Part of a small language model's weights.
Architecture: RMSNorm before each block, normalized queries and keys.
Training: a variant of Muon for these matrices, 97M tokens, 11890 steps.
Each number is 500 + 25 x the weight over its row's rms, rounded and kept within 0 to 999. Layers, rows and columns count from 0. Numbers have three digits each. The size before them is the row's rms in percent of the matrix's.

# gate: layer 3 MLP gate, 320x128, rms 0.378, rows 304-319, columns 0-127
# up: layer 3 MLP up, 320x128, rms 0.402, rows 304-319, columns 0-127
# down: layer 3 MLP down (transposed), 320x128, rms 0.233, rows 304-319, columns 0-127
gate304 103:549470479482497486505529517486502489518520525496488477481466502501469556490515476530481529507423537501510537489508478517543427534484504511516531510488478525459529455494506510514477505530562480489510496469511466470528518539527510495518485475506524486517483537487479530485473481504514517510539493487485508518482515531482514523508510489504472500506586515469478490490495497539529486506496
up304 106:494535532501507511502475511531494489439524529522505532498521501527508468487490520509510490476516477500509481478538464481510561508525490495483469489491487521573484556484467478474525527516488515502503544559489496495479494488503571494487486510507458514498539483526471490495539500519489497498474468524517502505523495485511458472492458495523513510509465451514534506524513555469456508514484
down304 105:482501486493488491480486515478478484502494531494516528491439495511475517530498466464514510529484448496484551493493486573444503543520470492477532521510511499488527496486457500483500504491510575535507492534521432519479503469488496480532532497544473532457488497503491482521504472525514557463506515509485515503497494501501463507517499480474524483525470477514512541497481507503447503491496
gate305 087:498523514465525538529493521481504481477521507562459495497505490495544463493499470499484511492502460488531521484497467505465529580452479495483539557494484479528501489511510503494512489493492493522457488472495516494527515496510476519524480472505489485554530507486480489547466462484505485515496503513480530474507475457529489491528507493491513488469442515486508492510588492482504486521523
up305 087:503503514505484521499500529490479497470497511552490497487481487494542510492467468480458517505491482448520473500504489479493525546454490507529540525487501454528482534489490476528502510499435535510500516514501539523547549477539479503517495470509499485554473476490483523538505514509500489511488493474502516522506501500492476466525496469451471501482461506490462485500585498458480461470500
down305 093:507521556521452480470511462494503482550546480500458522510504532440465484503502507484463486503522479476562489505518511490500514507507463510461507476471536505507448486504480513519513490545482493497521514451525504453490485516500445498474517553497489490483510477508494489511494498487452502502532489453455510540491483519468483507491478496507448502502507497459529505511491454514507506498535
gate306 093:466501524448490453454488476499533497500525510500499473538495498518478524535529509503477525463465511536536530516502520502455485495521465454501497509513536533510516467508536492538482512518484520493501506534482475469524458505499521515466428536487540503503514494459518501505506502466507481504489475472481506518507473549463524467482548460527513546492491485502522523515495449498472484496508
up306 096:495475525459509536481504491477489496486494523488490503490488527496552557500495497505544498486471513509506484509509494472486527524479539510498490486461547475477564502508503504481512540469484495467516436471527476462488467527484517472485502531546560512447525492527495529469492494495520494518539551530519522509502474460494485532519500506478437508512487485471518487506478532505501473523512
down306 101:477484530490518529485474521488456518515509517526491496484500520508511520504458515536581473495483507477462516496515525472482527511518517500543458502508467519479510484458490502501566495457523493482538513482482559539467494505485498483523488492486514488521481483534468496486505477519536506519510526480516516474497469493476516527541493453497488542491534499482537518471514574484537501522518
gate307 111:509518507517530490521476508468498481494533512497493465510532516508528487497496502478520518492446524476502502474448518532504464536499521509498535488512512485517503537475432473488538468518490533536466516522506470561547514526494518536542464519502520474478507518520545509499500516463489553554509515471516498542462506542491507530489505507502493490493518464517504482491541505458463474487488
up307 115:488476538450522459476501489497494500463495508480514522530494487534510533516527497523494490474476539553511472470514486516481502536534489537516505470524511560526511521492460472463483503502476487479496513491498521512538513450501491507506506492551502473506436431533494515497477551481481500501520493493514500486468523489502510490487529464548499434491504549469479476502499490508515507531509
down307 106:484480514491515562527523524519491499497488500508451495500505495448478502479538477492511517523489471513492468503460481499477492489474478477479519463502504512474532533507533529525471483504526510492499469491504516481499547467508460497453509468506449467480518499477445506481518510506481489475476511550506462493493506490465470505544458449516479502544519505468479432472529482519473540497489
gate308 110:539515502511552502462481503499527516476468523512472481502468509509472483490490532492457457484478534498549478494534486507514512517507491490502483534550484494517529493497490512494477542451507536531479490496504491487504567512519522483487541498517450515529501491457502485541553521458487506518484494506495491518465500517506478526451498480499546532542527531529540487510481481487538530507459
up308 112:496501506514504510524487471520534492459483505507537515499512525495463496490540484476553508463530533541491512536467506502476492471486521492463514481517533478524506449500487478510496479527528495515508492474501509547533517529474479477490520510524509503467487507500470508530488497489536467464515550487505510420485520483526496490529495509527492512451523495451501543511561527504484501541558
down308 104:487468470474490537448537527493539501467488500492484562503491503483537524501505487469489509497515491524477492527484488498466541477513469501487557513488481517497543457483498488504537514488488501516525485456524503517481571446531471523468478487520539509449545508528478519502480491512485505571468512508518512509507476493528482521492500502473505495474503522534440501474512510475513508499495
gate309 088:489494523497513463503495468485538458513513474524545469509470455481532531485522485498502525509534488509507508507505512508520489485527487522488545490462478548499480482508522571530525483493525499515523507496544474511500500513507475548440509482521522475467501538513458514503465534482502482482506487487490447439491476522416495484458483483505506518501495486491505506501466514512489475525469
up309 094:514496466500490530468501542534483516476508549503487530504538532557470470529506520497494486491455512477471497470495499489464490524473490486504483536536545457522490521498484457490486532489507503493481472496461517500514527495482505487548492516498481508535519477489542520521551469518504513497507510524475561564502533442542493544535525528468521498518523516499500511509502495500515502483535
down309 093:535484554503484508503549442452480560493508523535501501525517515495485526526503494518519504526501514500493538512492476500500497525501537523522498494487483479480512493492473507519488481481507496512476511493495504478518479502501511513464489482474509506484484517519435447478511507481399512547490476538471552453467531487522491503480493466477528512506517546511508535489538492520524470517492
gate310 094:491495515460527514493506492578501503520466514504509506501464530482459497519503502478510533499526468521512495484506489498479504555489446474486450519521487544446520467500520543539503478454511524476496504510508472513494485537521483517492519515494527460481494465465482493501536471460506502511471517492459526490540505458503448493507477496469506476488501505468463500483540443472520495509485
up310 095:508484535500507496498499480589500500439492505500523553511492495484526519471460503491515555470461454509484502530516482488503481505510454509531497484507512514459510548491504564542472525488535517506468486500508502474513496472499487514482502470507554508464529502478490512526529482459501478508463494497437534508532476503503491498490467512485497492481528486466470507525517472465507482485504
down310 103:499461502517505509471495454505487554481481477512492452490538521466485521530531522479505474503493468538515498496472484501515516482503500511562470489482497501484500499523495532474537518488502464534518491477477481539465499521529535493499515491511513478480497481502539498527482537516502462479466541497511475529531551531521501498527509473474518460511473502466532495530580513479519530504443
gate311 090:531486502481490486491522511456529510522486453500499515510498478490485502462490497469516491493484502499494495522505486478547519509492498528524495453491473478528500532488487512527537496494518479467488506528514477504547514469508522492436500500481499434535553508524528532521528497450515477476547497426477473453490476559526524467492520494477483444502500529490520506507475478504501490511466
up311 095:469499499451517528503505530524510542478466542492491467508498536477526481476509481524491487515513506505488490507509456499510551506496504486501483474471506542475525484483494493515529491481500482471567529488523504571504473503479495529492517516521488449484521518465476530490501509470527490544513562473544489471523473505537559467495480493534527476502442509497494485521471496498513516481526
down311 088:511502496537476508524511550542486475496512484497537512480503501492531495503503482478512518462509486547487489480464528507474496482476488498471499514489519512527530462472516464455509477495492506512523483507524501480559489508493487523509494570498465502494514487503499515489442498483580540489511506481500456502508493529496542472463487476557514477527500501455508507522542530520459514457541
gate312 092:469516521491498459493531497502481496524514533536478470531510516499458503507461507492477497504490469506528492493503511528495495543557515485505499536514492476468467524452479532516520472456495499493502498483510456462502560479570518499541489538525513473495526485465523546489550460489499478521459511460482489480506480455516478502503466486489458526472521543499505475513477502511489497500528
up312 088:498497493457489510493520498506475521490481517490486503499497484522457490507494516525484508503491505496515494483482484526570572556502510461482566516454514495464464495473514502464498470496469515518515451501530463496522479548510508501506471492500474525473471508533540520523503526504491486514477449498521477503513540521470552514470511525501516501480469479519515540500512463500515509503568
down312 091:535501527495479513466499472496531492518490510511527481461520512485465518469458529524485540478520481541534428501437480476455480498505561501494522503476503502451494498480496504476526528489506475554472456514457475520482510498501512498467472475495530542495474493482465524473522519506535523503486537485450476477513478524520519493472539522496516495484507515495482491482494480479500500518546
gate313 109:489503461545512488525487526505501533499505471479525499505513508548507492532479485456525482486472491509497501477539497521465466509506559498496555454474518471468482497473488476530534485537503503506566459528513489495505499505514511503550521497504501506495492517501490520520487494445492482518502504475524541495468485556528534459444501511466438484497511515491472504483480516521460473512473
up313 111:514484548490513471478521484474533518513469489493488514535525461502521513496473490523505521502473526457504556505503471514523499505490473500541415515498530513553522537508546527468510515486490539510480535506488509483488456484457520519487488488511522504493513484475510461505539534532530505491524471493494493501506538470492508530566526477457494535468524506505486460484512516483531522498482
down313 100:496484510479522499499512517471477494491468478555484484543521556478480487536517499453472497505490500567530550512452486459528485508495528498473480474518476495538510493519516465465492475467476478502479487478494515444485495503491528505503497514552479490537526487483504511522497513481503518416511524537517475506517520479481496520498502513498544501488469546498512502493513524554513538482501
gate314 095:492532518473525512489527516499463455504508483522500516501521494501543523483526524499486474518523495520522506441520492540501458487482517493453488476520466487476472542498536578525499514486519502476497498538544503484504507550512506492522489480468516523472524483503463542485498466474491464518496490497503446504514529483497488501505552505504506492511506531504571492487548486513507459448520
up314 092:481508543489515493466508469517524530506466520564449494541501505496490481490474501517494482526497490493494518518544547524522494579539529496444526504517496487496487517501495490503533489480518489509492509475466549527465495520513526511494544528499485486522453485467527500485491535500490520501511547514501490501544457510510445481533456493515477478509487504498467464520476508527533537511503
down314 093:519491516539523500480504521451513518548501500499532504520470471483540485510507518558498482516499494482526524533498504545473537518517516500457502528513485479472499530480530512529505435492491526526514518495470544525512508519529433544469506491532515517489490484496498501492460547461561506495526496520468483477518476523477497525518484504534509493505465509486516503545461518482502534540490
gate315 111:497475492441521512484527451488523537518539517519522500518494507513492503532529484464518535535490506460510517452476484540488518503501487518509463492475486547510509496468518511498499482526459512507518514527513517520529517492510497453485501489533481536546457524510482435539464505506517550532460484479519525491523457521512509478515524515516462511501472557495525505481542509484474484526501
up315 107:474509460505498477455525526487485452517495489460474542506484497549518489488486510507499487489520560502526505533458536511520491536475488536545499478516484476494531527509462561506482507457548505451505486506511530475444516502485486505464496482535512510459478472481470506566496495492524481478478503491514508485506524458481477488495453477523489498497526502516526497497484458490515527497475
down315 105:524482516502505499539509497499506521471497490527502507500508483511511469496489499506515547545495517506486532486487500496519480478517499490482523495486511530471513499443527480491483511514495528511471516537508562514547488493458496457523499488484525520487441522476498550472523532499525524500500469468500506509553491562506559474476492514452502501511508499593511536500502525504464479532533
gate316 075:491502531465514489508496459521491474505532485464488493553527523457497513514453512528531523495520525502528516512500532470504499501499521526545500555470515482496534475520532509489532473512481494510486497472551489483486457458490501505454483482524505505515486581491490462489488474469524480511495505475552491462518562463531513471504503492537497500501533490529477508494492471544487528499502
up316 074:495478506544517526478483530514483505498471542510517485490497521528473497485513492476453498528473477497467503489495483530505514503489483517458512479535504524538485516443480491485489525501504515481537493523472482519487521556506493515558515531480534509487526430488495541510533535534484504525505513504502534513473431513468467501529491491465480521527480518489499483555520566511495479476502
down316 080:452516533492495524488461457496486512501536570515529502537447507492523509522509483509484503520500523522486525493491527491531475510464526529511470499480459513513501473474502512504484490478500451509510510463520476546553494482495533499507457499513523527480443510524522502484480495440516508513501505500465467461475526484512536487484470475481527529493512510501490507525550472536529509483444
gate317 098:499506508502430545510465492474452474491540503490452519447486502515465486496494492457477512506509499487497518485495505488489534524475455493471492502522496530490497516459498508487497520491510481453533467476530526490569504530480459472495514462479545486520489497516511567466461508489485488471495469499454536498531483485534493537493484473480495516477511497466511488465495514531509481468496
up317 102:445495506545439515514470471480487526519523516508496471458549495497505506483462481508513483500498501489490504484464519529469562558494474502467475499539486509466519523485527508532509513483495472504478474530512519528480484528457477505476458488506509540511516515524517527505511472515508488533485443482498523476516487459505483500501491479473536522476473470475485502567477498501535484460496
down317 095:488490458499487468488517510507494487499482521486496506488447509496472536470511482459496547503489472507531435526491540463507490498478460515510499479499484524517480504461539472509504500513510485491442484505544503500488478482475474521515534486512495469506506422505524500481472482513482508538534464517512506505485508513462491459499505442510468523553464496542528524514516518491504526440519
gate318 117:501502524473504524538504517529510491515481530497501495487506466556503496529475502496476489454501500519542458554535518524533479487523510509503500521539514489483523478522469535510559529489465488497480503484431492557522475511499548545500474491511502501483524486514458496482511499487460517466497515501517479474528528469499519488457480531470515494463478482480478472493506431483489469519514
up318 113:491484524531514495519494537513474510505509510486524503509525540516470477502482507477477513485491481469535467495483547468502534480491512506549532518492523519475490479467492521550486503563494496507494474528461490495504539514507501515519505532502454512505501491483519564478541491465527539508513511521504477488494549539546554521450490493509493516497523466539505478537560484478519476462508
down318 113:500549488445499495484532505501522536515517522467479471533496482505476500478466478510507469489482516503509497489517482484476522504492486537505528519530465497475446544479504497510516512477523525490473524516491485473522484479494505442494501492483544476480514478501525496528465509460542512519499512558514463467502510494505462525535542497488514491458561477550499485551515494519516540500555
gate319 102:495464533523488479545517492547523497488512489537476494514473508494487520477451516493493499515507515513487511495460530499476474531516482526476483552493535492462482469462477535516462566483516578479447499510468475480529462509499503497494505489525510502508479490485496506526496517488534507538448472480554491479535513523493462490526490519486492504499483487487484514499466451450500478497502
up319 111:498516502463486511513533506501489508479442524490472553496546505477502487476537543515462527522536472485496481521507475524511506493448518474516499482473520537483488522498523506481497468532493446529510456488548465508493488511486523490504500497491546520485540511506484478460498506482497452541511521523457496533539499463525478494494497469501506481450452502533537489476516526547507527498520
down319 103:500507503473524529486493470458510497527505499496523518508513509452453500503490526498560498517472506535494512477506502490514543490490554523480498488528494481526542483508502535467498465530483469552519515455459512480484524517533506471521453486486485504492509454521467507524526473531502492491490505464477497522561485476495446434492487500469488521489519488507501508452512557507495532522503